config.yaml
n_layer: 14
d_model: 320
n_head: 5
n_kv_head: 5
head_dim: 64
d_mlp: 960
vocab_size: 4096
activation: "squared_relu"
norm: "rmsnorm"
norm_place: "pre"
norm_eps: 1e-06
positions: "rope"
rope_base: 291000.0
rope_fraction: 1.0
qk_norm: true
attn_scale: 0.132
bias: "none"
tie_embeddings: "early"
parallel_block: false
extras: ["local attention windows", "shifted keys", "value embeddings", "hashed n-gram embeddings", "a smear gate", "an embedding shortcut", "learned residual scales", "skips across layers", "capped logits"]
init: "orth"
init_std_qkv: 0.0284
init_std_o: 0.00537
init_std_up: 0.0284
init_std_down: 0.00537
optimizer: "muon_variant"
lr: 0.0181
beta1: 0.9
weight_decay: 0.0074
lr_head: 0.00975
warmup_steps: 0
schedule: "wsd"
decay_fraction: 0.892
decay_shape: "linear"
final_lr_fraction: 0.0
batch_tokens: 131072
seq_len: 2048
doc_mask: true
train_tokens: 631300000
steps: 4817
dataset: "wikipedia_en"
Each number is 500 + 25 x the weight over its row's rms, rounded and kept within 0 to 999. Layers, rows and columns count from 0. Numbers have three digits each. The size before them is the row's rms in percent of the matrix's.

# layer 8 MLP up, 960x320, rms 0.158, rows 148-254, columns 192-255
106:455467520486534506480469527508503528528499522473538474535515517527531517512481505539476536466498460478476500509489512490488458498486569486569527529479495527509494509492497509492489487520472483
094:528473503513502498469487514453509505533495498497477527499474534478519521540475517511511478504506498485513467474514486527514452501460548485475502487491546538516511518507496538533528496489468478
110:516496504509533484511513489490489514500491500500481501483496427515479532523500518477472516523529504461502496516507444501489504473514526519493515486448560512494453479482481482503521502488536514
099:508453528480526510480530516549493506492478553504486508499506492481450507491497484501541506479513444456466484471522504496494471505483528524470498480517527515464518530524512451502495499485525528
092:545536483465502480466532525508486518554471565483483490495462492476500493520500507451506496472498497472511534509499510509510542471473523485554560451533551506529560487489517516493523518465515494
091:491491484485501516498475538495535484515481510521489538467547500514514508481552469505469508477475465533495548504516442524504503481500511510453503492516489475487490498526515528487504505476475450
091:537485528495504475473517466540487466417532495443503468463490498562533546499463480517526494495510493461537517492463448474491510520474464485506489496491515492565483509487477501522465507500507476
100:474518480499554475447453478511522501534493531558531456488497513472508509510514494488523477483513478474513541532521504477506495500511496481503518478488519489501535467525509552478537518470493489
110:527504486466493525468475525478471496512468468503482498537472542515502490496509499484507540500487515484416487481444518495494482470504524481498485497494477508481475520513499528543473471486453490
087:503489466504491478482450482497487517475484464476505515518545518506492524477458544492485548444522544479513455490443472462506494481522493494474495434524514523491493483424518544512532502445513470
103:534513469516512539474521480476500476536538464529494459520458493491443516472451517551507460511531483477519533479520521480513503526502547482493488512535476536501498501453529480516488509485459481
094:506487560459505528487503458454520486518531516471477514511529490492484495479505538518530507447466467495466497488517482503484513530468528484493502525516516456472492490491457523503533505521463455
113:506459492515509510526486545492512474486515520488534488479552521523481502487519492495519481547519473529485498514478545475535485491511495508470508494522489529513545546459526505511474518499482498
097:466490496513507538480522524482523496523514491480516477490539486492479515507523519470538484497518526510504510533499489534518499492524506531441404528520556542499505475533490524534513534538499504
101:491489510510522504518509490482512468534557507460447528511515532523532512526487483489516505508553502485512488478511544486485502486495487498536498522504529511487562521544496526510463494511473480
105:514549486477498477488476530479471503505479518481523507503487491476485498494490496484509495519482507504520512498486491495498532501522527489527529506500439534458516496510527451461528552524482521
111:524461488482529503531477502509521534512504480450505496505523534509501506534429483515484504496494518499492499516540418522479477519502506488486564536516499481550481471484500480542541502513529440
099:528533497459476529488537504507491466461523491484504471568514507513509486484492521531545492501504477484462505527532521503470543500533492458500547487471503500511507501521506505481506490552533467
101:504501505505450479538480555501532527502492506503563473516479516505481506501456458486511506528476528495475507475497491510497461491478454523462499533488529523502521478515543493519492472483499506
082:451543505471509513541489474483497485498460511489518521546505485491497501535547493514489447514457494499489546522505520496484471444508510471511512504489512478490505528466502520502508539510492468
094:484459437523506517487502521477478485517502502493516484505462472508526457532503518521496508464537514480537502525490471460489532434476473476502464504465485535528511523528487513506500523491487505
105:529502508515467483533509508523482539495457482527459521497505524489487519515521483509519490485479553498494493523505535492495509527553473532517492489512501450504517502514485453507488472467543520
101:526484488529537504542476511486522526467498497509512514524496483520494531521489477456504523486538502472533496482491485554494511510476516511568473490517459521539515468508506496486506549522442483
100:503501511496488489448526468478458489467523512515527490507479472495554493475457503530477487516460483490463489503473492470480489477483502486449500502554457490513499521514491489538494502522497523
086:523512505504524469542509529529548522496515501450521531477510478504545521522490469473530432511511501476521474493494498510485485504487503531455524515497554522532481476500503502509525492523534533
099:488465514505476502531502535483539495517499522521502505447489559514542505513494496470460504503516524515543502532507528504520485478523527509504495493526479511534520441474486514515473523503470504
099:545520520471553511476493493524513513558467527479491439442440544457501522505490439538508527510509520510484543486477464512509495492491502487504534536517533537529524482502514468547490519537525494
100:449485543503522473470502453446522523514486512502493530531480484498534513509513464464474512498492448504467486506526505502509520501520480511497530478514484525491468488504455489493503505461531532
102:496486516525531478509504493563487490481496529490503498499469472488501471512495548495518529492431533472454521463522443487482500481480504574551531494483477486447494598524475543517552524515487496
086:491492483512543505525479525486483492482485515504523485514490534505483479483512535519490499490499494498497442519481474511471492456510504493544513523479532508504527536460504512505493533431515478
107:511510537498512544502510486476520488450532529474497489523512495485539525483453485529501511498533501475544503521548488537457468464511514482499447517524487553498516455497483475506510476523513504
086:535496486475451460509483501452513523453530478491479540499545567477493504491518531528485477489519486498463488528479519489550507465518500499485508521465497479527531500432516508492503510512479489
100:483489533495498492497482477518510523487547508578529500506506486491491484467504507491483519461520469500462538475505541473521506489507539489497514503486505509497518498474514518471447467474522526
097:467510486473499481469500492490483510502501510509528503454458525522509483491516507460534489500531503482517543524472488492496525471490469482465558493504516506510494519480451482506510512502507525
102:486497506518488465481527506476484527438495452482488480506511478469487539491499456483489510483532578550534510450469484529521484509458505497503512535494504488560490489523509484500481455482529529
097:513527478501475478524492442470548536490502494520464489475495521509555490482528556468516480484501479518486539493519519470485469506503551517548537507457537521529460489507481526477515517494455485
105:473467492481454519581492538499499548473466501507476485504517477506512500472476516543529502493499509510491552548465489503496498468503481546499559489495527510513498450503454476501511523478520483
101:521453532483479503502544537482548514480498439513520471529568512478536507559469483521477464486464515484530497504491479463501476468464477534485526478508536485503494494485493496521498448488516558
116:481466532514510529491541522484484530495490454486529513461505492516507507490521468472508527539466489533500507520488472476504515528510499494519531529527492508490508499516509537500482483452521502
108:472530492469514497526489532548471462473525506495481509503490515476456519478490468506530486513514498479470523463500437528520469465477513512458510499520514510484475495502475502480499492496485480
098:505457536568501493489463528484464473483495429508509502489441459480526475507493496529501483441481508516501485522504491538558506481515503482528546539508479453473499507533512516496460478533551509
106:505499514501555481475473524506520475465518504475511531508538491519534473492515514513496452494533492552497514499454513467511525524494527512520499516449478521522530521489515511535514467486543497
111:530473487542516490501507470514493503487473542558504509513503507471457482483488530485488459520493501493495516527514511484535478498532523500516475438485520510484497477455495519517478466508487536
090:509517489527542491525482537498501493492481452493512479492515537524496511488528453535492502499498527499489521539495521470465544531531479464503524501487491519522501514497509489498482509505499526
092:485475501497532515489498510506535537515555543501476451556540518532507517492514489477478543501546493498550497499473497500539516527433477512524526471483515545477503566518475488537477516489515479
105:512465522470528503493493496496521468481512524516503492541504523494541522458446490485513485504503523471483546486504499477492512464462497475508525500536523519496471493499497481498506502485498478
111:523484507494479481465529566471511500471502464457569482497516463530500447494503486509493547529498505520495525483520487500502490531492493505459527519500563523479514473481471512500519490521514454
102:494504532504524460517555498494514533518478507427455500551502529513491501515450540507467542488484520486522483460495488515481512469471535506503541527459511470533513451492477514512479469476493483
101:543498476473482498486519483536523516507448470480510529457479535493483522482523538483523495524513516466481531469502496511516484469523506491510486496464511539481499514537501470486474508513451543
102:490498495488512489533503510509476502516470521485500520484507462509499509494484495525524517489483438495498525495525562495521472503507505497518504497463528503479490490477505474513475531457477499
099:517502471545494505545442502499535516503477506499492511498503502495503524470513505511549441506478475498491492494491456508463508451520541473506530509528512517470577505514492470527503467486498499
107:500450531484480492496515494450534529510500521529468478513485495538515513511536556528544498492466466491505491479494502500472482506487492494486515514472485483587512511504503498467469480469490499
104:508499502538505499502528449478496482502487480521508470463463498532493491512498512474517479504478522492528544461490523515510512526468488506528485466506551465505459537441505477506535489517476489
104:501480490463444509500481486504478485508535480526494483531517485485529486505521482511516493523511491491537530456453539514531546441501555486488480465514501457504488450488528492502492529443491479
098:527521484454471538507552474535504494466480488496461486545493494481490506504536565458512495524521487508513505479503527488491519511492517528464543497487501534479479550508495503521502528485482480
100:471490458531521522508510502489512505497506462483532488509514529478481510513482449471523486473504477481495490524485470505484512527495505499570498487503493529518510520464518511513535507498495484
101:489511447474509481546506473416512520499494472506489499509487497494511551492475512514481494491548480501460486474506461517553480535532504497548545476542479477483465511483486502526534536499510504
095:473481515524512529496511457518483491478493536478540506516515517528506447501493490516491510466501482524557495533489484494518488521491463466514467507483520442524494511510469511491476485540547500
102:450486474496517503509564494497530517466523516494444503506485492516494519539468465506532499523527506462523553498488492492524520520471471476508482504465505492509492503500507519519507464527479503
100:513485484494520515557509481492468524511531479517488462477505496483526510512484441486467508486479460489453537498510473507482501482493472530496480476443513525516545511500476469492481476527492505
104:493509476528516479526498511472517484466515498514479546507507501519468511510465476495525471516530507561508466529464506515489492473539487495491468517518494528464530506510490464516520515470491438
105:511503502516482573503477459535490493490496482497504479451436465506495491494485514527533498472512455530528521504500478529471491527514518519526461518496535519509502541477503502477539519480512515
104:483490479522488500485507524459497494472487495452525543532491508431477491464482455510496517531478532525521525435532489503545479483450514456539491503529525497498506553504502506461493535502475485
105:534509522502554473469508525515495494457510450509503559472479528537502463520487505538520491495501498456540499527487509500497517467494530541517504487487506512499520471492518484512531506492498503
102:556507529477494541519539476489471504514516511514529446503496549476490455442491503493498516501493522464554563494481490511499465495508467453515524459535533471517458466448533497498535489498520484
108:512478476520500505475511525551507470518518465531483544490486523484505522526509501489481471520493463494513498536489506544502493467492533493433502491493496495494473506501503478520461513502552514
096:482475485499511501538493495487505487525510512522489527513510492478508512476497489508496541497474476511504522526516526523488477456481499504489472564516477503487472483509515490513494541458478446
094:450462558523496474447514495580442451513482502473526485504507511491453470470508511503491462506483491497496518479538550476561458530442537534472518512477519522474482522472483533521518465509518506
099:492526497505511508525501463514459458486527506469505484528512517477473479476484491480535483540500511522480504479442490510530477510488489501474523508519529491479525529498503500497524507541456511
102:511467500490472507544517538545531492510488558503513466476493509525460502456499471493518527535496466519508534544496509491478507514497540499507527486564475472481504465473511518456513528509480490
099:487529507474491492543505502516465506428508497484528491496519480505493510498519463481481458538551472499483503522497513491487510496488582413483534561486551514520535507503492524554487499507522486
091:553565483508526498472532486484474530452464486481499526446478544508515507480522476483461461498513499489511532559486463481542508483486522478485520506490545496495492500489510535512501454535482515
089:473551500488488539497499500511509445531522489519488526526489522489524503505512482468489543448512503518538522506532485471477529453518508518428516458517490500452471508550494495473515487485526497
096:485515559512510537523535504527473510456445504522500459514510555501500517512516529496508572487468504545478497520496547481525514479480568527509472464482511478476484465526447491463495531527466509
098:500510480464522489477548475491502476498535510483486463507472499457499494550489510518515505449488521535506490485501491502494528465480495532532491454462514484476502506515526491504488458497507518
102:541505527492455515530487519496478472536463534507514517532512482517512485466505507492475522491524520456504561512486466496543498507532490545473531500486558471494450518499499494514503540496516448
099:504551512517516499499491448466460484515497538503476511497530482509512500471519519517509495500525501505478535501488497467538432466466526519445485499516501514496487511511499530528469538490486478
101:487494473497496531508510486460526497511494503482518449511521479505554506534512496465520547479515546504516501468504510514470453489447458501479527480491516548517480495464487495513473534521476478
099:479492514485498515517533507499508526511513525511517533471538462476507466485539538500509506499502515535482503496513487495555505508501518505472492544532543528527505485505549472598511500462531486
103:507502497485471474574510478486469504474477482548508515517499494498477493484481475518501476489520502523527476543499462538488522535521483527524528502472481527515519518543479493507480529534531478
106:508474514506492485530504479505515517494501490466485490511535490486518482505470473508465478524520484496517486458528514513497532538482506461510470475526509503515477501502481481489458535476489456
085:482479521524494518476475497533502494528494444512536514501491535516467473470497499494519511513523479523525533466494540521481496480456480483471519524506482516505523474495500538538527513525543509
098:507502481513493515466484510446516481501482570428485485524489506492454470512482502521493526543526528445499493468496514509497485509495510470493455438491465517443474511519499490524535480500474471
095:468533530480528518492485492514521469531543508523497530518484563511514498531490519522521491477479507461490545529530496501525482520512505509531500481501503492469460449506525515493522503483522526
095:532493496463483525513526513507524500474509492447507519521493498542480505490473525515521496526497518530437476500504472511474495489467474483511499486465468488530444501503516519493463479497469520
096:486475483520482488514534528498525488460537515477506456511557543506516490495489505450541510534512463512452510519480512495453517480507519470508513497447515439489546482479509529516541567437513454
104:549458559511471525513453476480527450491465491533513507500474511483547519528511498494541500503523504515512534439484555537513548497511496498495484505483453558508493506542475486508484455523499513
096:511522513509495520498512523483495449488488487513502485493477507507458477465483524474471508461523533517507504452501584438473487531490565529507545483528500507506472525481515531509436533497483523
088:455527519492515489529478519485472521502496509534480535501449515503500492509477512495484515499497533499497504520541540524545511491471495542489509487511531492521539523496510475512484472463501462
099:516507523473507508488503517547518481491501506510520520504496519540462499475464473492526518477471509494501547499473480520465513494502542482490480453507472531497556527546464486513513501493511516
107:517468506554445520545548544519469503501498485505502507468541524530544481493472506482476474509479510496501492494513488514499485540522495516496500455488518567489511460536479522516511492485526441
096:522424519484449473495471494526454498528493487480550483514502527485510535516525492460498484513504484561520498532493502474509474482554498498501496506544527518546484494535468480514538545481550487
098:474524486487497486528534512483532481495513485475491508509461481526515526475496497495463481535500489496504484516486511496498480476510468476532477530500487452451468494499503459507487500504495573
092:552494521489522477513488498491481505516459522506489518537512562468496490456526459527493516482519451511490495525528457524523518496463501467548505546515493505488498540529478516515472533493456526
090:527495462508514546519504465502473489542497516521499481531508526470541508511480504584520486533505490535483499538493476488504468484434521497460470524492504510537571469519475504531509500470470527
096:489468495513479498496524530508523490495502512540495529506503489506509541516493481541487503470481488487526478484515504493499455531479483547497506497554523519516526474479529503469512509498499503
101:505511494500507462522524525473456466500469549532484523538511508489473458519456470483498453522474504447497475484483478556496512508516498435485544470519502466482499565510567499490518520512512471
113:458498490488459488509505456499500544483454514483482507512522506481503526495502493514505462528501529510500523494483540530501523527487498476487530490487516504503468555529534518533511484497485478
094:508490510525489497540483490499471526504494458513505477482455468488490552488538492474519511491518503485460523512492485486510494487488515499494457541486452508506540488485469477520508508484454507
097:537521467501525481494490513536529507519487503532523519469498515509489465490503525513534534526464469482495457501465503526506508509534521524507523478501525517470469530515530522521524513480491469
096:501530536497485515479546500483461452510510469495490469489479511546486509514497495559485535545469495501460511461472466485490482493488537529456490473507548483492466506526530483484499476518505526
110:494491482509474484487476550477471527536496507534527484473484509513509495518537525479516480497502547522493471507521504481490520505458515513496496530538473472487465486483501480476495462482513544
103:445489484478486463466481520502469515473498528536493510495517473485517501501483496495488500486483434499475499515495537541547547465485492469516528498482525528500489478514499538525505522507492534
106:556492486479510493533533538532494498522468468473539450532543530510505491517531503510493456525526500491475517505469482499494508484477511541521484516521511537524502489501455491473473477475489481
096:521531484508469546477483494523514508531522491467520494519519520486476518467513481512480479504550456466460479516503501535472502512501504529482518516512511488504511512502514522502481536477500490
094:443506460520532561483551476480484511509460501489506478496474513476519551470462533475478469507502508456496521513447481509519565503500457504520519489532486493537489471512451498511488466514519470
097:546480507479494506506482527529530498524495524529498485513504484486484512481538486470505491482486542505507446501514519468495468490469481520481540472507584496454526481529516465496511521536491469
# layer 8 MLP down (transposed), 960x320, rms 0.092, rows 148-254, columns 192-255
105:506482524481504507472513495496465479523530512515506512513488496513536485494504465483496531502551531491491506540509505499483446471531522488482526498479529491486513456530476517455497459534512531
099:532512457495510494520504503504476488561502503548507497515497498508502453486554471511526496484499522444486514474479479485514507435492504517463504483498465457527487553493532535480498505496477454
104:495441455493528493492499492531487545527462523506465513475525457458455547475502489475527493518514522463529500500520456502508508487439483508483459471496482501479480508460497508478502483496542518
100:446489521506507498520489485487440504522486526475486518525537485476454494504505487535502483474497529475511500430496510512531510520508502505491498527480557502487487440511505494478482493492477510
092:514462458480526471447504507536497472549506546487533485515437459478476493528482518498505462505493475523528492465529476484484492535485492435447541503482508494489501493520518469512520497494512448
094:514512460544495492512502550485492534506562491497465489502490498448502497498464522522519438495468497493495493519546527504512530514444477487521443523470529521493503500482511511516491499516502515
093:491495521511519480523495477531470494468530474508516501528538550539518499478525510449493523467538518521507505490546506478485502534491523523497453508479462470513526511506529500516478445479506532
099:488536458508557488492515512501504531495526527543490465497494463497483488493501541473489508482548466497512502482477505519543484509533511499484482488512513499471515435528473507474478488510514485
103:547486459468528493454476551472501519495507467498517491551479527500523523527547480507490524501518525506443553526479507482502463487521506485482470483511494502488539526513490462522531481481498519
094:514442509552481536497541461507533520475495493526443469503520510504496493468504510511492462500521520506520472484488509533521479498516464489518451472473504494489489449527537484480519494525531551
100:491462400469474522447469519471524478469485469555475538500451515482489494503522490528507491516494488470509521513469505460526514516525525503514478491512471472536477509501507506552486493520506502
097:489487513507526500479476498497522504508506475491483477498528476491466522469504533468490517525482497499510499534460532498469526459486507478494523506536536482482467499513493475494513504484524504
109:494527518533493505482513482513488512505474500471484514470561476493509433482492494473536511526513496508500441519485537507496479495513465537508456505460516531495505494496499500511486517536452497
099:500460436495528523520482464513496476541503506491480541517557500522467528504546502494487458474481529531485535475488501501506526512505471528474485508497494487485536502536467476449537500479543487
098:494483513509495496527469523459494505508494501497531491536481512448559527472508508514527498541503531534490471491529500490502482504521491497455527493496547479497539499504550488494573481492506521
107:535547459455496459507496536521506495483471500501492500512516520546466499499499524476490492518513528478511504530469453472513502488567528494529530529500499500464512486481544509515490472466508582
107:476506543506508533452436523493512513525514510511516512470529508492519480465520522491488533510529496467503508488514502507509494472493477474463509494495508466537477482503516490527462515462469458
099:483487489500498497546506508513505474507543543517481465494513510473460579496539497511520480524476454506544511455451500513466463505492496482474511515484501494502439483481499461519533496522501521
098:514479496497502474530505541479548542503511490539533490458519495503504495506486509491498547470485473508478502466451509498531507518494506496489519518487480531496505507500532521523472416462525513
095:468531511489488487496506463527472458510514521487510505488487457467487529519513502496522543514447450550545493501490466499509554504494481481466467505532502473473535487441505481530513486488468498
102:501520472458510503543540515501521507521470481439492515540499513475484463515518480553501514529459498462494490504495498508510470510502530540491545508463518481510524515469518513469519481484504496
106:497528493509494485504517518540527529512467479533487446478550516494539496506477480486515452498505476512455501445446507495550485504536487506501475473520513506457540488487510433502508458504505491
095:501479534554554510483505542508549509504513513516463519518485492492473491483450534516507526486508514514536525463497504519505551517544522478542484489484501511492503456513506525496542483501512498
100:504506518528506509481532539480509508505537519456513475518530477444528475475481506522453508489504530482508496531501534436524523508502478497534479529524477501506497464489517494504482518508467518
084:548504506479540465494534474522528499496497505524491536453507478527484495509525473473497509547518494511453509498544478468470491533489505531516501476495494511505454498542508519455494465488493510
098:481522466500542489488483504477493502488526527521474460546466468507454482502496480495497487531537485499530492497550538483516521480502570453523539513505492484498510479459538500473489470475503514
095:495478514539535497485502531485529518483503547500475497477514522470512517505482479491523525473512493492498531457488523508506541497507474482482495493471582565503520511510538500519502511512516498
102:522548513456511532512464531506455541490509494447498501506478512482526503497528523456482463475484518491499477502532502484533503487529442508513545541535497512501496530471481502493471469460515502
103:487455506481531509456512522495496453517521521475497490489526489466522457495471508434492430483481491508500521486493506469488455490494568515513487499430467493502492497515441513470521565497509467
094:505540528526504493529526492503541500518488525490483489498509497526486521529475533481517470517490493489531453506494478491498486473464491451518496517469493502511502503524464513551517528506531501
106:479478489486518498517484485514511517495508524470491512533450491513517524450504528543471477490471473527531514533496517518528466507551488538462499494488510539443508494469505479474492528533517485
094:502502502478516483513466515500453485492540508489525489530469540466485493470488493483556503495493516474507532482488503515482507513552497505425484495518480489469527513486506486479473520490489519
101:491476475556514465527498518513526509548452489497521525512500473479482487524464515513484488507525526503483543508457548518495562495482491492532484482509475493474478511520459475509490510465501504
100:513520464499504498513498473480529504478499505482549526549481491549496522489485570477519524483506509537500527498532500506492487510521500525545486536494475533515479446499465477521501509512457482
103:464510477507495497449513496505493452505507432509468469529515494516524456521508509513502509508525486537505495532500480485498453497527552513521492531473456519503533480492496500534498470508505507
100:564518495505455446510509464508502502475492500473492491466509467469516488461488524492461503504490531497479505500509479554490505513526504469511542505501526510519451491528484529475473543513483491
102:514490484505477504527527489496482489509492455501522541505532551465505505525495518569502511474523498512517519540477471491500521534516517521508520504496511549484540483481510509457514516527451513
100:541546537516507502483488449510518498540515481512529488550532466498499497546476502498473492482417500505508506497515523493528516546530480529505435516509496512475511516499476531508474446484460485
106:508549515502471506491494535512503551505462467486496497494502499474484423480523475480519506568470508459491492521501475487500459510474528535517523509508499532553536595511507484546489486526503489
105:515534559507469456483509525529493499521517519497482514483496510516476433513563441484540510539446471493518506480508515525468488500456521517482472494548497501488516500483509518518456489468514499
100:497510501511504458477480485472517531526504478517548462543511478499538521445517539515505505484505497508496541525457480509503458479531506489516524471510464502471525525489485542546515504492488484
101:523503501528493477505482534529514492501520495496532474510530519510554521515513522519467532484485470541484499510500528500491518537487475493548504468518495512499501468471516504499493494482537490
106:536471484498505471499492492497494509506482501489475468508534523487493502512490531476475457492477506535421476538510444515550475498510496511515490505516455516512516495477510507543511440513523501
093:504493495513467510477529529502533519511527484502537510487480522485456512463458477504481493518505466521486520519493468475490482537470473463541517496490488532512482548529479506502519516501498513
096:539474526552536520502469498506497490478532567517494512514514549479499492474495457468492461511517472502500538475482507494502507482505528470475472516491491493518508472483483488494502502471527498
109:506513524506497482498529527536508486481478507503477491521503491488498515477501512530534484536510515433499537510490522466544504542454505515477508487546509529514535484472519484512490490524484463
105:519460504512478468494515490514513501526482530487559503467524508482523497504475490527476509512449489497482526469488491506484466485505537549506514515511490523524523452532467516483531453498502419
099:506485520537532471496483464494569491486513513490480476501459504495495489507464542484514526526468512523477516482498491503499489499517524497506532534487504481501473464496501476477474481483488486
103:478490519495514513461504529486500491508495523494511510526517468496465458511504553476477511553514533492536506497488520509533509508464483468483500490513555528542491537485488486469514536477523501
099:519526489499485466505538514507493497504494516514507468492542441519490482452492479489479487505528491470495537530535526471451437527519500512484484483453511504475496480501453465511502525469540479
101:511471506516510452557506521472474513496528486490502467523497471496492524495510515477492488431499480497499491462477534532491498489523550545509526501494462496471534513496531471523496503505508488
100:445490521471560481515525515484485484518515451494447504502515519513512458500533549517504531527497523437502513491506494503477472446472499476530505476488535497519486508510510536507496490510498467
097:507476510493510501542511478517509487501499491504547497503484444432483481522499471506508505486480501503509490495498480500453481513486490481492486485513498523520502476524532488522481485514504464
101:503530449495510508505436501515509504510505525496525483508513498547485431505480486508480510491499508501520480520511499517519507456467523507498463520555489483502491470460507516496483575545502466
099:510494451460503487504506494519485481507489493498489506520492521470531531512479499473514501501495474502470528481548498464457531527447434544477527495457473520488450510514428452525486562467523465
102:485491491498492489525540494478501491529467510477506512522518483503458505479493492459475500550519522501492501498492482529521475491502529493540483491519497513541514495519542487493512501495481459
105:510501551481464500483522517472529516562481485486456512509490499476497457475476482487491476487489485508502484493503504480480549504483468485519528495484499528551499539496477490512518481536520488
096:505509504452514503481492522508476493488511513533514492502476479460483471461544485528490473513522454504480500534493492498510489523518471496466494483472518454495492553530509477510514433531497484
098:485526471529453518494517488493552491492495494515459526489499525519497519471460512465538481502511497445504515506502499539526484504473519446535503469486474534533516530494454514447504434556488552
100:466518472497513489535503458476511472524489486501499463507526479480515550505495445519533502500453491488472529474526483542524458516533524519534534492528494472526512536503495503493564515493474487
102:484494475478493509513494507523521486500486488516507492429515485504504518528510467496491462570495497553501483520511490464519513490495476488473513513463528526449443492514469471516486478509527454
102:502542465505462482483506510510499514459518507461517524503477484512474502531485489515497551529516451545493517502546496479490497554474514543539510519530488502531530521494499486499489489471511511
099:487498469502504484512483504480504504492464477518543473502537513509504470497516510506498504489479506504502484479525486496530483547491496547497458474520491537515508519516520532472500500527474466
101:475486500495497515511474524498483486489493479510463459502524528484498522449488490540490465502494494522549451507511464462472500517482508484493514560483553490489531519492545468489546519495522496
103:471492488484525526498464490544518508509540529545489485510520486486485494450517499519516497485513508505468503508463504548498492476462540411477481499494536452524521520480523508448546490485494452
101:501482525541526523465498522480493514476545449534502471462490494470505527533486476509497500493510473490501471514503523509513507465553527504468496503516496458464504461541520473543503458479505526
094:492509533498455460510544485527500492508459525433525502466489510480512514472480480527499477491501504442468501532518490489512531532519487526455514493497469486500484555516537496488459497473463506
098:469528508490460479476503514496507504513494472485501507461512518508488534538473504538546474483535498519520508506481500495523555462508527511503504484506472471476504453476524558526515524505514504
100:491503506467501472527488520542505525480497501511540501526533533484488498535475528465575537506520504497481501524532440513509520533528462480485530489521497545493463495543506501537530497509483489
104:512557478542489510516480517517517526544468535451520517490478515467501468482491462490472501477503515533530521506525487507522514512497532540538539522508469431477491494501495510483510487486507491
103:456475483479482496505502523486508512463491496524524521508527533495520470539508533498490520469464497493519471498453530491495499495497539457501483498480551529490585529458494481535526509542497471
091:561528526489551502510472550478536507493484502514522513481508459479496504474507471551448507488502520494480502496517506490508541526472523489478504495541466491496483507479487509474534504520484477
094:489490471465506501498487479559506509490505475549530484543471489474522445525476545481535479503455508532513500553505521461475494516473481483560477544480507483529507478468493479550472461526492497
093:550478523508484479500536522503477455510457458482474483522537542495486466494502484484525521513508491527464486483506543510486529503465488502458505520476465486551517510502508565478533510536490520
098:488530510498485551470538526510494483480498513477498508472493489497503493529570495519527500510498515463468567502519488520498517472507505518493524484518494487519458525501497495547482506469512465
104:506501507464494486470499501473489481508475511544489488513474510504536444538514513489526497450502574453485445533482509560512530504487494451496496527508487506477466468503499522478495516496496522
099:463515479532481497472491515454505487522479517505474492525500459519559501488510470531489468442486486487509533497508508493474441512489496486488511538521502526509527505540536487523490484559517481
103:499519511487541508464474488502491549525490479503488443510486506526502533526530481477425526522522495470506532506474486525520483489498482512499503477474500482533443515493478459539513520508499457
103:521475497475511475520503505548519494506542508492512490513503513448477491509497505490525521508502480495532488508538501447521512461483509524502505500524472538495537504484508512504473500542486550
103:461486511481521470498510461509465481485483495556478519489505508498514494544509445531499471521472497503510507491492490499503513549465493474545476495514483493498466522461459538527526536480513463
106:479502490493506515513521532523479471479466455490477500492491499491501517498500474482512510506512510528509512520496490476525514504479474484498466479484502523491522464519494478514449546494554518
094:490454529473525484530496485508510512494508503522484522494486465520486486508492495514507481533503497510486452516511530498475499513466488483525497501493475506494531481468500510488446490527543505
098:544512483494495519466484477440533480546530504500508504505500504497469494497514547508503514498507484502476568494504503476540474479457489448543468488494548521514495469475491481540479509459524473
103:488508480500479508472457531484520548465496537508469484464510544459521457455495535523499511463514482482487501487537532504517490565485491465527536502527470515442492504530525519495523522467483511
097:481472484477532489537540500499505490469502525536469546467486479494496526473552499517464506473486452504455496500487513518477508497485565528522509493536492519523516503502493454565505501491512440
098:510521509523513485512514484493466498554523511544499472471543473520536480495545542491459515473499514498495452506495502492479472479501519531524528450492510517471513490498483505493528512493489475
105:473489535513488524549510469509488501442480531462492464537492507453505523511507481498487476502501565444513496464446471506478490511526487466513484502456509500544483477519509460483520481511526465
097:469485526489525539477504517484505535470522494515541456463513518496506466528493474492503504538481560491458519507509517519512524491470533526454530487524525534507474511514470469476500476511498520
095:552516531491522536508475480552473496532530501516518512452515483446548487501509487535485503520470462523509525499450467519492468502480557484461479534478504500499491532432480527532493501573495485
100:499522482519483504514484497508486516464490482491511500484536568475546491428479514521451500467495527503505488558525486467495485491466487510487503477441516524490497493492522468479541519557480514
104:549521511538458516516521542573509494455519490490497483496504518476529517457515494488518484499489489476518505486533520477468482538519490470510500472453476508486487491473511518508491498481475479
094:493528498441455470514539531517490466529511506532525479523507485514492550547510482492489482487476517519482472534493516536507459497445529528469481529467522545501495508515518512525529559501499508
099:509516498510474520548478481476472474466534516505477470520460484499519516518479512525512527500488517512527489501512486475491524513523487535499478525474555516466464466527502514489492497498450515
099:516500509531511509507524511496466496484487511483500533471494489509457503484498544484494506493534529517456507534524478469519506478498499485505524535520521544432481534529520518530488507500485472
098:553470520501529551479513541513509475469496495515481470481545547507460477488468497511514484514502475464511489484471491459445480502495503513419481466521551528491509512524494484536534499517508529
102:541514444492468527515537497536507481472493448517525497477497510496492501486523501523468470501502521481500477500538488493459482462507469510503496446463519544508478489470527499484500468489489460
096:510516484469456517474518523457511488501483494530512500500477529511539510483506536535501466501473470521518471552504494471439524457512551450473506472528527534499504531478509480529481507505439470
107:491522492501520498514505484519491531495477492499500427468509531489504538499533489477530481506513526503514528476557505474504489518474519539515464487484484484487495497531489512558496491516418481
093:516484473460495461522515504505516530498514498472509484509506470517502538507512517471490514509573509479479522497503509491498481450465505436537488475482490519502502460556482482508540525490476461
097:476464541481502499516470558521480500514480477479519480424507516497459547527506548494493485488499457459487482503486470506540486504517508528473488510493475504519457535497466471493504516475502512
096:501545504483586532543512497501527467496548488477524516487497457504528519463491518457461519512525509501446425512552523512530502476532497465526463503510516483493502492498507533486491513519523547
105:472497505572494467545493526524480501518499488533465494501503556523459491525547510480501508521508522517515524517513520491480469464453503498517508515485510524474537485530504529521501510488522488
107:473507533461508529430520527546505509487485502519493448439525492506513500487512491487498478484490520491469485514455505513502484510517527469507507463509468493484526542508528500493516476525500480
105:540573478451516508553546517509511456565492468518521478528524469548504522458513500466485496527530494498441494503492497497486466507497487514518528498516509526492520513518509525519505487505510492
089:485527477453483486528492503546523502493460455467481467484511503496518537473478483496540554488485467521521487523477568535524529494555482495507500492525516549487492505517495515491510490483537566
099:504527517526536493527496511506496522500443500497536478492549502480506526455501494499488465505485504473499442552475505526474505482485491522534483472531453505497534459534499483466486510515481497
097:531470530485478485501515533494548461494510487517499486523517481527447529496490504495505464473519501524493445464492501512490489466534490535469515501502485479517547472525514499489456463515510529